{
  "n_head": 3,
  "activation": "squared_relu",
  "positions": "rope",
  "init_std_o": 0.0,
  "beta1": 0.9,
  "schedule": "cos",
  "doc_mask": true
}
Each number is 500 + 40 x the weight over its row's rms, rounded and kept within 0 to 999. Layers, rows and columns count from 0. Numbers have three digits each. The size before them is the row's rms in percent of the matrix's.

# q: layer 6 attention query, 96x96, rms 0.213, rows 0-64, columns 48-95
# k: layer 6 attention key, 96x96, rms 0.225, rows 0-63, columns 48-95
# v: layer 6 attention value, 96x96, rms 0.242, rows 0-63, columns 48-95
# o: layer 6 attention output (transposed), 96x96, rms 0.435, rows 0-63, columns 48-95
q0 070:544430490431516484458479499470441498437473451525456417508436498517427466504473518461547447471481501433502449531484506486535491469517466430451455
k0 056:428512430495509439557495494530459505487559445508452576541539503454546533557444500512489477500520495429540593433446504490568501459454472483504612
q1 090:499508495511460442408435468487559498554525493486477464578411450570512570519549458503486456462494506525476541532480494482521488461442531445464456
k1 068:587508492504530470453453523475535451539453497527461500487487515544470463477496508493479491491490506507516465558565493536558379508508451536508532
q2 121:495588530462507498466435479476535507527476506504460515548430505537456504509510471522521504480469459513469468430487530449428532454516449408454489
k2 090:389491534481513539471575514483536507504534496502470532549457512534592494571460474469538513527567452465527480537488522503440542479462492500480558
q3 091:469471463553458549512512489524510479453477534519498464513499452451479534491493540523450500538462492465559505562515512527552452549489488480478457
k3 082:484484509471523525472457485546480512482510467481511451574467507544583543548518516528611502454545467408471555553530510449489527456520489538457599
q4 096:532511436389492473467452534479452534530494520479555455495512512520486492501468510504531540405508501506510559497557504486526418465452503462482536
k4 111:552449465464546503501430500430479511505501500465506520464507435548518513505449529458561467445480542528405570537556521508538489502513484422458577
q5 101:560556478472506488577503480576501515481484472477480497525504494474496500481528545555524473475432489456453463415504489472487539468459429476470495
k5 121:499587543482468441555520511516538532470482495494566503580447427521474436519482495514431399508511452541534538518469500498438459471437505536518510
q6 116:557528495528417397417546463494409479529467517552583477503523493449558470504447505475532435460492476461455517518517476504523422554531544482452466
k6 100:543471520490474494529480449530463520438454491438474553511598527483588506560409515478513536473529524496487553559526497455447503490505532495399523
q7 103:402540514483482520516484481468528509530543531492483500512532514514626475513598473543456521562433552486568515456489526472381503493480514528528510
k7 104:508594513553488585541472522514465512479548512503513521481539545517552545482509421570478511560455504468526500441451488488497541501510546505479518
q8 077:496542451489481474445394473482503529482488487539461519515522480511529500491452442506509502477509568490545469573471561509496447514576516495534454
k8 068:543434400514478529540490492531502544527517487476486552529482570471430574499496473549493491529464622511456600471511531492511434439481573485532516
q9 090:462525566500425497520503516477577467523492495461487549416574442574559496496533556518463528479530498468521538482453503511423528507529481529453574
k9 062:408525539545550512472548568544456426518443454522509511486508513520568457517531566496511531569587463491484593487547478455468492517460487494448625
q10 082:480550537530484531512523464520546443523469526490472493499478416509531516516494553453440384485592500498519451486414484503515467554450492457499496
k10 080:480505539557446510507516517505516549507513525548552510427514531532430463454497471504473464500453523550518519491493553541535523520509558509573467
q11 127:489582530490524448439437509481548593520498490515494550506453521480422488545536438601499545453499433522501468448505526461468525437476477467499556
k11 122:494618557505496475459502496467535501531516442480511525506429533449529478539490525510513476482513422471555494524436513425424521479439427408464574
q12 102:467486573537445496502419515472471495463459488502511493473501526510502537501470571500512490478484520551476565506496522418551520527456575447483520
k12 119:453475535509515527514483471482476477553471535507466397457513518521530492524521568457539564481490533468510529430543459536599538530489512516455482
q13 098:507562558473533506504484467479457468514514451438494476540518567517492552520479414572501521565506494544483531506484548510524483483469448482515496
k13 102:495486543428526501530449457458434482518520479445479396500535490504539554532492484500571565485457543444429480439546491436540564465455416491537494
q14 104:484502471502486480533529551499509543565518481487573552522488516527538553557512427509475474539491535512551485459551526466509487494405546535566515
k14 095:570503475461543484509511533483518444483485501449483471613483532505523467548487491467406432502473491501548514520482561458489514533440553487479509
q15 107:489455521508469518503391516495429568447543534457511460569491583532546475487491574523459512560560517526502467537487554517407471510475520491542503
k15 094:499521554464489564513450485462540538545500536553562495527473473475507503563438551504422471463626462528513491499472446491474478470510552493507480
q16 104:553500495514521533488519528505525487476573514522506533489559576533460500457522521552536535552570583468525516490480476493575523470550550559494473
k16 109:481469449543429550522539430484541534517525530469514512562491474472520619516449489526528464526489501479576435549434445539489461484580532529558449
q17 101:503514549491588469474491529525514531491514435487457494462531391512567521528383531483507480481525559505469472501469451533480450472583487511543577
k17 106:458500579526475552458432515495505445515486485558494485473538490475487493537516553549542548490480433497449454504527474488543481462548543508536513
q18 113:511455500468478457493465500494538449466524488574541588547536463464495489463491525516456510440458441501504491426491579553522445568459545468494549
k18 107:507449506496528503483506494509448459423521489500536534479489546486478540505544419527561530487525516506488490380512508469558532559576537514521511
q19 108:529525527517488529510474515513501524488508486433519492605497547535473539454463450428457533538532479516409477498493479495413504517604505493546518
k19 121:546523510475537438493484527498537493519545538450446505484545551550501551484478440454489570531438474470436466470452448530432481498520479510544468
q20 101:497529467475526542498498541462488532443490519496539544495480502434484517466463511503505452574473416468509502460489509500455451489485462449462494
k20 100:570513477499538539415524459442447485466504601528594487503534510514468516541577500503509546545457365526491530518563534535518476503484565466547476
q21 109:462511458517456521534552497613502530536455509565528422556462493555507510565485493500501458522534534540483469450503497504540497484527491438497496
k21 113:531503483479495496447453498468446534474498521507475571459494466552442488551512432553463474499523491542525491546544528539545483407447528491496532
q22 103:587519548452511515465542504486469512451536499457450513437563512442500503467499440508486559492482490532508532436572480426527549465453530531521464
k22 104:562494570438519518518529514500499521461511561462429545504549547439493484439484480515487509516442507481506531500503526502498526441483486554477464
q23 099:562515506504516470511569545534501514505531497501520578444473507448513513487442529504506461459478447488498494566502441534494523582376499463445499
k23 097:478391549477428498496532504497503527502533507359458557456549536516483495511483475413496549489534558509493479523508480517475503549444504544512528
q24 108:470552537533502603495470460484524505511457467583528543466505492446431545523455488488434494577513463468531446563542550475467438512473483528501509
k24 112:491441537607416514536501521530590486494521504471464456481425437507442527544493524459460482546482452457499482542478565543507490479429511530473475
q25 105:477458579476530520454463477518577444529565416547496439461501501492537516477467506525497519514454432584530465511452537481479415487546461541508543
k25 118:565479471475412485411463525515554476431496539491527438470481460453488504500593502575506486480526467581580545496507448498525494465516474468530497
q26 104:558474531559464471524556548510510508604558533461505585498512490511498505513454503481563460501531477495507419574418497504499541459520464496390470
k26 099:532488506548465548549459517552547512532508485476529498597469604503500532551513466493501484563479472485536476507558505521567536481436512512499473
q27 103:476495538483559446524505563511457505409537470435518527491492521508478554490498540540479537455510427515459552516537453508468547531471470477491535
k27 124:443442535537589522566558497500509493512452491474502491474584468523536571491435518480535492482481538459471540525461526497516541505479462517484508
q28 107:493507574506550553440474472514425501591515430474506429473512511493463450470494501446498428538457572460399488483515553494480533492450452455518516
k28 107:437521550486528473443475477513452496488520533491546479495371523517522477496509486531438509492503522543438435442514501463505444540420462488521519
q29 114:484454418506496506539452529548505446476466573530473508501471460519498528527439519476599471460553443528563467452532491470529518473440475447524531
k29 106:469466408435481513478428512489515434482495588490484544536483534476440461532462510500529479532496492624569524467541501480555472475495564418444475
q30 109:553528472567568519507494512481454498512503464493461437512564560515496485445505500494439539499460439446467482541493461529502539438543480524479451
k30 109:507448495540515571529551521392457459524431500508552477540551493510552487484484451476422523504522532452486433533579536445541508501497483540543545
q31 101:559468519513476586518469472486477540513472476402554460473520473480461443485466459500492457503464466449591498485478495515537503458466506514551490
k31 109:471427480527536554489504426527430507468491506536475450441462487550458505497488481458525508544520516498500472460476558421542522438459548517454583
v0 093:499535488501464490482460482509485501519500506531491537496505499579441476455538491469506489486442524480527483524491530462516513439601475537520532
o0 088:529545497483495553509503503474482565529535522526531436499554513465508478563487474531472444540498493506451442480492519508524503444455500422550560
v1 100:566532526535541556524442479422495570429465471551523507480486436456468474531481554513420471563501509563511482462514441513460515487486497509575515
o1 089:571487480423432453524558511558482437455501544500468493482514518480474499506490451447531550465490440494461512495527517442502419457538522500450475
v2 091:517528526518526489488484486452473526459432504543550516476521569548505450404511505460363470469487458514499609561517520514561489408445441535421476
o2 083:506445528531489509510553452520533447472428497499466479516536437486460514576512508574605517561548551474467456417460492534512524571538517449576514
v3 088:545518496502492484481481498542536501553529461546503453543465476502517516439483497534542492448480478503461527497477504564474602489459452526475492
o3 085:493486440471506492473521489476552528468479501505481468471518497512524449511483528500467530548496582518563503535541494457529519588546418497489509
v4 097:458534514548488502547495537559530528502443517440510550583480478534550557487520379507475470550509516440508467438496584484503471438553482505455465
o4 089:493490491446497481438501460533437454446427483494497440477555488543464482510548584553496488503466464474480542528570416580523453525477440496544473
v5 099:428455524413472460515499494521523507552566532603459562560479511487481491522465449523589500569449505471527487487398470549543526513471526436554547
o5 097:459526480513550544481504397389446503461567494502518432480505566554525511547533504475495509524483514507495541507539499450425533438528475540466444
v6 097:408452486492592515517469471476449522484453558530492474525503479492450571503423491426515534468410478527545505550518484547437488421510475502503551
o6 094:453488467525518573562476482493501463466453484444492530502452518525511487483606432554485490536560556436560508494506550484565479524546548482481447
v7 096:506516564447452570434474447560513479474520478547542514422491500543519552536448471491528448520487481486524508467515536431503411509478581550513494
o7 094:525497450489490473545558540456535557458530481505442554564520510446482488474447541522511504505529480531475544497453466513498525557538539479460519
v8 095:459575466484531501488541506518527501528503516447565484519521409485513474484489505466400573511497381486547461470484514468490531451508550462550559
o8 097:641512515503455458482515493452472470470524449484479468501535495520493547530450496562577457489546583473427536474537478486529484536474511506486505
v9 081:469493504503555439533478519439453547487486518437466406451524490484514514474535488495566552533475492535511527531481442535564524495463485492457545
o9 071:518448512541488504436470457494517460495534521482502554472538519548458508509469487475428555499493565512474533434455598444495546522536487564558460
v10 087:554467479548513483548486501483526517501472541439527503467424538471563547450490474508546471476539496519550568483517512535485451453511459539497514
o10 084:415553554499534522486502522481537503481491397504463455496548429528482501540475462524448523531529564478510505498512482539514556536495516500499501
v11 099:449501484488446544533509500448446478545450550536495509489493567575529498413448535540480553510480459545500532473464461512473498506528559487504498
o11 094:444505507476458505447483493596557472514605438551497512560527490443506490553541413472531487606484539501545497525448489470519487532432457533507482
v12 086:534459454543485477441582507561461440432516487544603547557528478446477551526501491443529501484477532585473575483464502447562520557448524549471557
o12 099:448572553502493469511413502467518537509509441532453435510477551572565477473481549546495451534435519448575489484493519573485489480541488496490505
v13 096:457496595515491467465455470541558506507495461595534556445499564423433502484537477500472512514461531504462465487461489460488504470529481527513525
o13 089:484501434512549499498545550517420467509543531470483481525503539556527507461545447483526527555505418481516535501495524477492527506497429475555515
v14 099:494493481561491476507548468462529501486450437442571555439521550525480529517516544448499507525503496441394406439537455568431449551506490572532510
o14 092:526528511547500536489510488459479573476437538535439452510577496478469496484500391512462512524479522518582472513488535484587575462536440441472483
v15 083:585574551498565517549448524518534441492497517493473494502505580468486516505445509499540525489520432491499563502508502552569516526509499549517480
o15 080:500428490524482434435559513472489541491429482507498547485568455499509549453514586543505491447564560500462540487473540473469520564511521458463517
v16 095:534562496507523524521540460435474551470448463533601527570514456490548444494500472529590414464478437502480520503491508484538465523559465486500445
o16 089:447545521464478596458456466484520406532542576448416540461502459473500483455523556516500547527551547459554459479519456519446533444501497551501575
v17 096:472504545461503507486496580478525438490578539525474493536533508554504500526563471541514516481555556482477501528380432432463487472498553543532515
o17 084:530457480486464475505436464498461506559499482487566492499468511502466455518441560484536476456437470521537523481544556499547554488426525490419467
v18 086:533560552641506432459473457466485497439478540490505442473544446536526537516496418487486488462493490514476435443481455480479490505444497504519464
o18 082:494468507388511545514611507518534505513471482503488481520465509495483470497449621492453434512559535490462556450517489505510479503585489460511499
v19 091:505450512523494491516511515445494583486497494536562501491524546540462459516501565500548538532462456436433461460406520450451419534476483510468433
o19 089:583536487514555548514505514490487444499428509512440467462518491453525494478494518507533462421477430490541425508538560531615516527533403491500492
v20 087:475551597554506523499485384454483545582525525466500508572538520508541577442428418563513439523463525462595504497507604465531514524500489497581541
o20 083:456497527472517504450551502532465527461499499491501498401513540500492475539530557519495527431481446466469484437486475510515496456538481518515525
v21 098:444559472487493456461542457571433505454508535440520504469464531497540485504550497526549510445536505515497634449528503547503518515473568441508508
o21 100:444455542475488527530361496442564533511492505522517508506512535496497539499465520498479499582478527446486413487461455480499458509556438548489454
v22 102:448587442478435451464511489515483542519600453557523487572454529435450465518511464517438432503494442486434481431483474498478468497524495485462470
o22 098:420538476500456551482532488494475445512432532493498483481498526569481527507578499515517506503466502485540484544515470503466447455591501477536526
v23 097:568549519486576504504636481467487533433519470556524506531529560497456509489508503470476481469523619547514492492534566520496547446488494481537470
o23 086:491454486484509465514541540576517503581512520469411454550532426522565542505534504507465480523492471527475457553484444518465458506498515444521494
v24 094:527524582474541503467444521485445516536482542487498473513474468546522440596436477455472513528495480551479468598517481521491451499572468544434568
o24 091:554487524536464471528591440499588495537556449482527598479495470405526540491474453519460486424431463492528522456488549466504494478516510488526502
v25 100:549545526532574415479604472540485435487502557463516461475500623467501528530521518512397484505526510539497478489516467462498437501505483464503499
o25 100:572539475472438531544503496507520510534460430469484519515506407549494543406574492482496502500497509490494536497548415561476495505539526455499478
v26 085:522435513570552481460511534392540477482543502516523527478467559441429404471446471460503445477456511498512512539503501465496507538524484439536417
o26 077:488491554449473479474515523511500542495526484499465483497509500550548611465532509533549533510536433528513524451452531531471512444497421536484526
v27 098:536491485452543519529480435496433462541536521511519413481427483436529404517512461437553496516504481474506535454514432505525476507470449514502556
o27 089:406469475481463497534521490535538516520480486491520540475447561555506558535425540497482533482484515512517520616451511487517523523456516518424429
v28 092:547518506506513472447524459476474540437533558535478441517531496431517530501507451571425514468457555456424464459462570459514562473476509474513517
o28 092:530511501478498511569507453541578566544472469476452532439473546490494462466499587484553492474513443515505509550553473484456484528499412499499515
v29 094:502469552437501500504470500431499562581542459437495501413505544534480515566499509479496579481481505533504482450440538461512513412490487497495539
o29 093:530447461584484482494507511543468484462533477574570500525492419494467494512447474477501472468456428435504528510503524505510511524501525517508553
v30 097:547448513502527443563478532460459483461450479479518535501423472496504506532496514507499464527500507450467556484495509436479565432499503502516548
o30 106:404506479509413550467555478537588512486494475516524451497552425576517480517469552435506451474565511509559470497534494534525438527502489508507489
v31 092:494484485475580508497564503482549503562543484500476538525501512517518574527424581503576446514486473557460467512485508505490527441563535568429531
o31 087:495517489445446475573497486493572486448517602541508481493444404480561434480524413452458483452536538478518500504533459542525530559486514475494439
q32 089:409566499489453499487524474458507530498502557550502520498459486498558494495483554512424459455551552521502468489502478521453456516490525491459506
k32 063:497501581470469510507529476407476460459560467484497499471442461574409538512550576550567488444478482513473545518485494491498534458483466493532459
q33 064:585471418435522486515464547500503573494536490477506438490494529477511465490482458499516559509466502529427450510526500455457506480442452488546468
k33 042:496484517516552577539549501497513446462530457523529467501499480522452512564504488562488517562547447506502473474462492494525513447464453533560471
q34 121:478516491437523478427469499447541579544517539508460568521469536475515447475539499509495506421509551547408433517541481419426485505479470471558468
k34 106:521551477451445515480487491503577516572488570498454540497460463503482486502552510476491460454458470535516537534524466466424421481553564494527457
q35 083:480426520585518545476494523487425432458541403497457401532537562542528534477422513435544481519439464460464472491479472497516506519523524497468465
k35 088:464381526574608490476546491487433474425505452502495439501524556532510560446462503487539497504479546466485510479458501531592552562513477518480472
q36 121:449542501550531546516507561560542549540511480482480491571494511560594572523532522531498560541520539525549483570487505457465503485530506532451544
k36 116:453543527525508556505497541528544571514478479544423464552507479549590566512521539549449516529513497529547468566478473482424500438529475512422502
q37 106:439546482533561520477495525511422497528513473541546539530519536578516491543465532551503527526499464468539436509433478476501513474455483500539474
k37 109:494547479525589525526495541500423486531531500549533497501469490572493487544483501551504514539494470498536407498490482458544543425450475467546493
q38 105:494430566464552578522472524530523562514532468536470424509592534517543524461487511568506512545549511517475484450463517453499531464450515476453576
k38 102:483475588492525551492411539509541532579517469550450475509572509539559547472472508497491494495552476487499510384447532506543527536432524523442531
q39 113:491542559461564545462527505479485538593575484515524459482554464440454501484507507523418509553512540479554444470491526530422503465458478488506538
k39 103:495536515496552532504518457473496533551540495501419396508556451457500542520516483496474500547496552471556473458476511539457530456415476483513514
q40 064:510563562527510472498590437460546401509491547516491539453487434504521506517539505525491512473511429481513528434428536510532426527565523475460495
k40 082:494514507432435485520516512531554543557557567483516494511497469531502429547540478525484520452545533546462492510526464537450478462502587549524527
q41 124:444553497465457464426515476460587547555539539502429502569486490528555524448518515500441494405558565556456499513531460504415450519486530450505456
k41 109:501538453451429467471515487506620487543500577505485507488503465514521454492537497488447494480519498554498525504509459505410454503527582511523486
q42 070:474584535460500471456504480461545486547471492512463557605479495509511503442476487507461475447490519537469476469490511501441458498524506440490505
k42 051:532501531495574504460518450444476554485441548503478497438496589471460540451512482473530452470469486488447521450530516457502527533555460436450439
q43 118:525443471576472555549541511535481430437532484496478399499535502556531540493452525461527496545487482457520552512480499549549502543524543511455439
k43 087:423368478552529542508516473508447452435519454473465412508489517569539540460479536488539521487512516477487477511448456515570540559505502550493469
q44 097:459529491512484482494447573448552547512552491470550464537511576529561459523515509550500519547589549503586460505585512485515490448481518520500523
k44 097:519529516515489490511485581450500581498557563481541437547553575489565483498491482566453541562500483462536532491539494521487470472509519481556521
q45 100:442505501520515463412459516514510493516471417496569475542489511489499543515474605526548470479458487528444546451507522484539509518518480477523604
k45 091:415491469478497516434492565538524468507454463476573441556500494491492507543477559576555497473526541530456521454517575479542545511523508513529556
q46 101:536496479476530472545535551475483554550480436476555467538505511535474490551547446463440522511475549546504483514499514488449523444546481432441528
k46 100:510527499446498496508475481516480518548411451495588479538499519465528483583427466468487482505448497523513466520496477460505493487526495447394515
q47 095:533424498490539420518499505521463498497491479536494510471522486537515446429452536504493413454549450499588464483460483492502483519521530505509533
k47 092:538461461482503423511453547564466534508495492512501551531488499516454464438530534542476483437497441558543482498500475457441433511510510533517505
q48 113:446522566500542513513529445562501504565515459548492476477499455488545527615482555564454536503548543541547529477462507554505471540507413514518545
k48 112:425519504452486542479515447550491507502481489554551419475436424475517481602491537536472500543547464546483490466464526481512465501430402472545526
q49 108:436500536482543546490497541440499474533506474475425556476451499448489544551518522459500481498551553472447472477519453464490486538501444397562582
k49 101:481494534516475559468474577447489472570501432522429524520508531494525522583464485456507486567522570479475499523535531483548493542477466451534537
q50 100:502537479472514520494425491516434422529436491504477525482530534475499472482459522530563475448443504483486445441513530522543538538505558435490513
k50 092:526483515470547522509477472510435476512475508513527563496541517456500468442514558507522475475480529548455483425522527556559538557506576435479475
q51 101:445562508501461546462504474474522522489448487485510396444492454460530458536523581461509493473543522525490433563491543491548522492465454462459541
k51 109:466555517488482571503506449488524491506474517476479383462514432481508480561478592490516448507541546502509480524484514524491520507464494422414554
q52 104:472492572533500444486367501508513532533567464530538507444507508478526490449531499454522531566468480453585490545436514483499470527522445470524467
k52 092:513475515499488488465374489542517516508504483517476532480457511455553455479487466467560494524447493465575464547386534455514487526515391490524465
q53 093:533492438437490538509478461458497482527491474512514538526483459456458481531537461431577518467466505470515549495513517478467503572440524517436540
k53 092:540508452433509556469462463471428474474441471588484535482481509449498495522470485409547459452461456511467540473515506488438489559406534505488500
q54 092:544548478505495582454433477447551448454484563517444515521536500509484438501499530461545552490497491524548555430468544463565464523535567475563547
k54 099:556545493511544553425425502473541458458479559441512502460536470557469533494559501465566551484467478481558537441478576500538533498553546471519521
q55 101:554496541576415596479441478521490540564529498435515503482455436446470539542506484482461542497523459497446534511524473490491417417486465512555518
k55 103:511503540579453578526461498473490545573568507430572486527462436488490513536510478528456580535517535474432543510490502507505497467487432505514480
q56 114:425421511447523553482487488485604459489497490480497485488465442485574482508503471471508493521497510468448455431496543512494485475580523530483540
k56 118:459456549460561534472495522520598495504527508548520490494526504508533482540520484510465534545542532490465464421536487542494517527591546554482548
q57 107:492515482515452444447428526523563480563488516524487518574486455501569546530530506534550505483499479435558487548452545530533465514509490596491583
k57 107:480525502591453456499427487525548480526528439476468455506471476513524614531412519484495514473472487431563458490454510564496494509510484576463515
q58 088:550567523528569544590594550507519525517504462458530497565469508505444510481558477511508505503564563570484511381502493484472508492513490529446544
k58 085:497502495478500499546478478507488546447514415429472473540472483455504478482506506460568458475395504536465457381458484407507496478510485497508563
q59 094:499528562491496510524438512517438473490396446461483471536493459424513526516469525542530474470551534484489478518537529481474523510467406492438518
k59 091:475493507543500540526499436507472488513413461503576456562455476473475507561507532571543500502563534480460489522539528494469548489465460423471523
q60 098:572545488485524514402499492449434516510489520431517400441476513496509530520488540470510441539513524560409535542496531537579524459514489530482547
k60 098:605527504462495502433496477493432545517481511453494399455458538466520501535491536511522458543514540602446479539502509518515497459487479523569561
q61 097:492511469464524463512491485493527448573489492513519556509495460493477459584438494401468464460507547498446500522471578510455453544489559515447513
k61 103:485459495426515441506548500505484486547471551491577518522470477490500453571425470439485453476491573488422470519493551474471470501490593481498519
q62 098:506495469488457504521538500575497493421550476501442524490521511464461583394481451520521518473527429508563526436561485482520517468503520604535490
k62 096:551529491471475498477490485574481459436529488531467545483487438463493561430550464546531483476457456495620547451555503468525518435537525542514546
q63 113:504541503518477462527464517496485549520484510524558460490507589539435586551511478510486488543517457562473544451543502492487579507533476394538516
k63 103:519530511504522431530498482471483531481437551484561470481509571497508558515508477478480457498487509570518561436490542538482584511517461381489511
v32 106:511469488533510469527511576469532496523533525489477456451599493546529478494467500488515459449513595521478495466586532495503552484510513508466570
o32 101:542520436419529455539486530455487433477498445439512436530570493494493461449438521490516491493525609506411460479503525489483534519494527496492527
v33 103:476500471518472474474521563407496538489487463534512525567551528513545601450516418542506470567407519515545465527522491447457435512464485529523451
o33 088:480481525541499453485500512480484517452445526522552475449515515461520518438433405507444489494462502526533492477517548468512520483589437513505474
v34 104:451452544436553496489538441503494527483545493423512528526519535496442497536493513528487505446488487522478470505554445457449466510526497460482451
o34 112:475438554384546504465504492496489577407471463513505474503534519456496478535566498494523487497479492463456467507573489501445511483555546464520449
v35 123:545528478515508440547500553506529529531404514459523503475413531492549530453451463519516515454542456519479495491543627515525484482532452466522477
o35 114:558455498495468436495489526462516594496454470543534556533397537506500470434469523540534429533513445522494498446500566480539488566529486494509518
v36 106:493524451518522518470468539524545505499532553440473537457530505501542500530491489384544553533487384542505496546526523433543445525442489498518528
o36 110:474525480542493530404454482483562416548556555511509454519543521542544494527542454443564483530465476483523522511524498459523471515474446527508475
v37 098:474490549506555496532509504563500515507494466469438509468442523482504447506529532502532495509513540534518453558556515566496557510444447491443484
o37 108:460468524550428544475447468563564602452526488502500500468542473421508420542498521488561488554508560522496498482535506527601523482464426474511462
v38 107:491507506471413499512516566486558460486484481458501463505369522501504514502497540534489519542520443505431491486493580439513490501514532517550501
o38 111:509480471496470462420454517495523454414489491518531487497440544461451525510503532490511506528534446547475466439551524482534461484501541460533543
v39 111:497533512472482460477418545548503465530541528483543523549472506469521427486468550470478485478494547527474458453505496482505489472480533495516571
o39 102:499495486484423504558367539492488472542534550461556532539476522447489398498545539484419476501459538548479483541543555473536506473530506525498540
v40 104:499453526518498491532535457523565522496469461512503421457511421478557534499450454515439503480541409582486524497525469549535516458423445504531505
o40 106:577462469474477539480565428516540565459458432501439424457466408512477495501491509509534509463498443537551508518513553488536541498469480461514485
v41 112:553482516538464562440507575512526466463450497491472476531452509509511516495490508561499510588487573487386485517511469535526479480544538501486474
o41 119:497471524462485503445471528463489522549520550497519544550484452572487466522550486564505548560507614567379517465526525523514527471502554507497493
v42 111:513498476496532578441501536532474531485437482450511488532472457478434513481552494471501509489480446487506468443472451510445496428410487483555495
o42 098:476486512536566571422463494521470509437491487449504519615499492486477539466575488455526449506495495523505502499558509455521484489486443489535469
v43 098:528496470484509529477480502526523449495503479483512475517542522511536479550620420502509467464499461544473525427511536603509523497511583452554515
o43 101:510489512504501542521508466435532447480472495453589540485568519508462469495495514520493500473504412484507491414543515478473491475504554470489460
v44 090:478495544479532501558555519549502459489526500598510514456434546515507492493486478464481500452502517478533446502464547442501516537437556527514521
o44 106:493570495465559550633473434467500476547469421568476530475443517477468500473463518487531454430514544513515474559454529504507536545455447565481524
v45 111:435459479504547452557543581527520477481570483402462485573471560515530510472566534560508509474486536467521544503572498508527492538517531503550509
o45 108:440455394486502491504534506475481457482521525446529572546454531508528513481530419549506521510396499515580511544554454517521464489495510488530500
v46 093:481530505545542492492530514510497467516441506570496516500568570439477466540486502474573420517505488532453494528407424503470449520513480457467445
o46 102:501469488532487485492582510526506500438524547583526571504511532462569428559470544474487431509513499488475508512420484492514475614482418510471498
v47 103:482508542461524589519501465534519514493507491468520555507495463537409469463569483496469559526463475549566467516469477552541444462452495539468483
o47 099:529463583514512528497466503486497450456527441475485514480495477568437536490508468518504524501456451458593450512502465463493446464513534518457471
v48 104:491504452466434443459552522497501510463588461508494512500554525492481509542478540491440506481520474513542449506468511507516551447567482515495507
o48 111:451503425520476388352435504513540542461523488493510520588493478507454523501486539525478472491457494512507489530493499540535492549526526494494552
v49 107:539536490448469493467586443505456527497563468467470515495515426494578484488533444463575536524539552491547509498515426557476573445495543537537466
o49 113:452562485474494504491593497513537448522491509447487460486488419466518453515478524539482545475558475455547570499550486506486520460517487617454487
v50 125:543506472490528546532542523474558534478447469501435560564499528540548526463494481451534539520470516489525450466483452420499597490480547514507468
o50 116:511508489475579527535498558479564523487518457509468545528504491505509474439510455477479543577497519459530466492495460432486538563494515554520463
v51 102:434460498538526505600453519456518509437474475463505521456490531459548513551514505488509397559499451435518564498529482540504485462445544451519510
o51 102:352541481508541453586521502482530488497499478555522508516445459490503469540522567503509517543476486432474467481467486500495514575445452466485550
v52 113:537487541486579513423512487499516526484513591467517465432534493509515588453493560435482404479461498482498433471469482543536517463592529519501568
o52 105:546498571483514463430493491441505504486515502489505492452546537493537583517476523540497475564526420498468496441503476548516539475464533486476595
v53 096:534454511508571516534487553541555518532482478427529519525446453475531515540457459558513482503493506501554434465486480448410464499589533571464493
o53 100:485410548526468501496473563501573503471438519420503512539523459513529507448430457531439463501515454461528499501450557459429418454544489519447530
v54 103:499497526520399464469508453576544572490501498516508447463477564494529471529510543541615573582439435486467609527535515566473447534486446487470445
o54 110:479484494526445443454461432485535533421511507499504510497463598440534555531460554552507578553515440477443509547498459546510532533476455497487465
v55 103:457569436488502489509491464477510430416492509587507458456512508445535490496534546488579486531533490535521457494534551503427542450547512497486503
o55 106:462503412504460466498507521496521468505502477527480406531553504526509511547551552482584550501475536510526572486519516535570550484510507500512547
v56 112:571538444462440531585455515584497539442572465522535503477450479483472573451533437493554450525444472505497507477520441467569523455530485566443523
o56 100:513445451541465481527437427559462472486587486489483554504509433523549539494534445475551546479436521504464567479457461534497530425471477541509571
v57 095:474560518451475550491467505577416483497535586457498490519546515497575531472519438517443460485498476507460524434435591516510560502479495559461488
o57 096:505513514423568555549539479538477490441589534468473492512509513481491462465549455535477462531513436557557511452494569488469496541401511476501506
v58 102:532519469471502562513527472496492521531494601471540415480604486483450505467534545494540527437496584489515569513552494529518551488485528503496421
o58 094:487587530539498522528579495432499459513491523517478483434520468491564471486547519517479505523515541480492519478457496496500516514522480535555454
v59 111:502478553493474496525462508510532477470495429554509476438498491532507499449482488467568510486570462495498423484584555577439424570504443497515471
o59 111:463461535495529469536497507482499467529528531527514541495476596515546466476529460513611493447565511490454490501538532480476470610454492485491492
v60 101:517468531520439541422450488447489516510504521446488466434467450543515520521459518473528516479506465521434461503546494520526492476449566535489488
o60 107:561503490540475540446430470495606451458504575456518537492459530593507523510487562462548474467480471468481463463554521525533437534462541495488454
v61 101:478495504540441481521456449536456492532447429520502496456507461510551499459523548493533496522459511521501491528431581472483512460472546457580541
o61 101:551520478532491506533436490475425539566431497496488535485472453492557559534508580493506473503431481449507512534467449480531520451457492472518519
v62 110:456477438511482544491531542474487483514613513645502523511537520567493459494577459505481485498477463482530455521533483565463491454446549494546514
o62 110:472507461481512535463539472487502470433518553555522474502561536570502453478507550491422516477433442416554453495496527589485491477520483495495513
v63 094:512541524482529508490520493538525497542582531458507453467563472512557502462443475494480406515546472504433548514507530510561482527461460486550563
o63 090:489571522553490482504507465553585499543483566518511556521442486524500567489464470503447465544469455513464491426461550475488506454502488456486487
q64 078:434511529490493500537521506532504526473523527561517496569475541465559505465550506520520512498604475501523408532531460436456477582476522528530581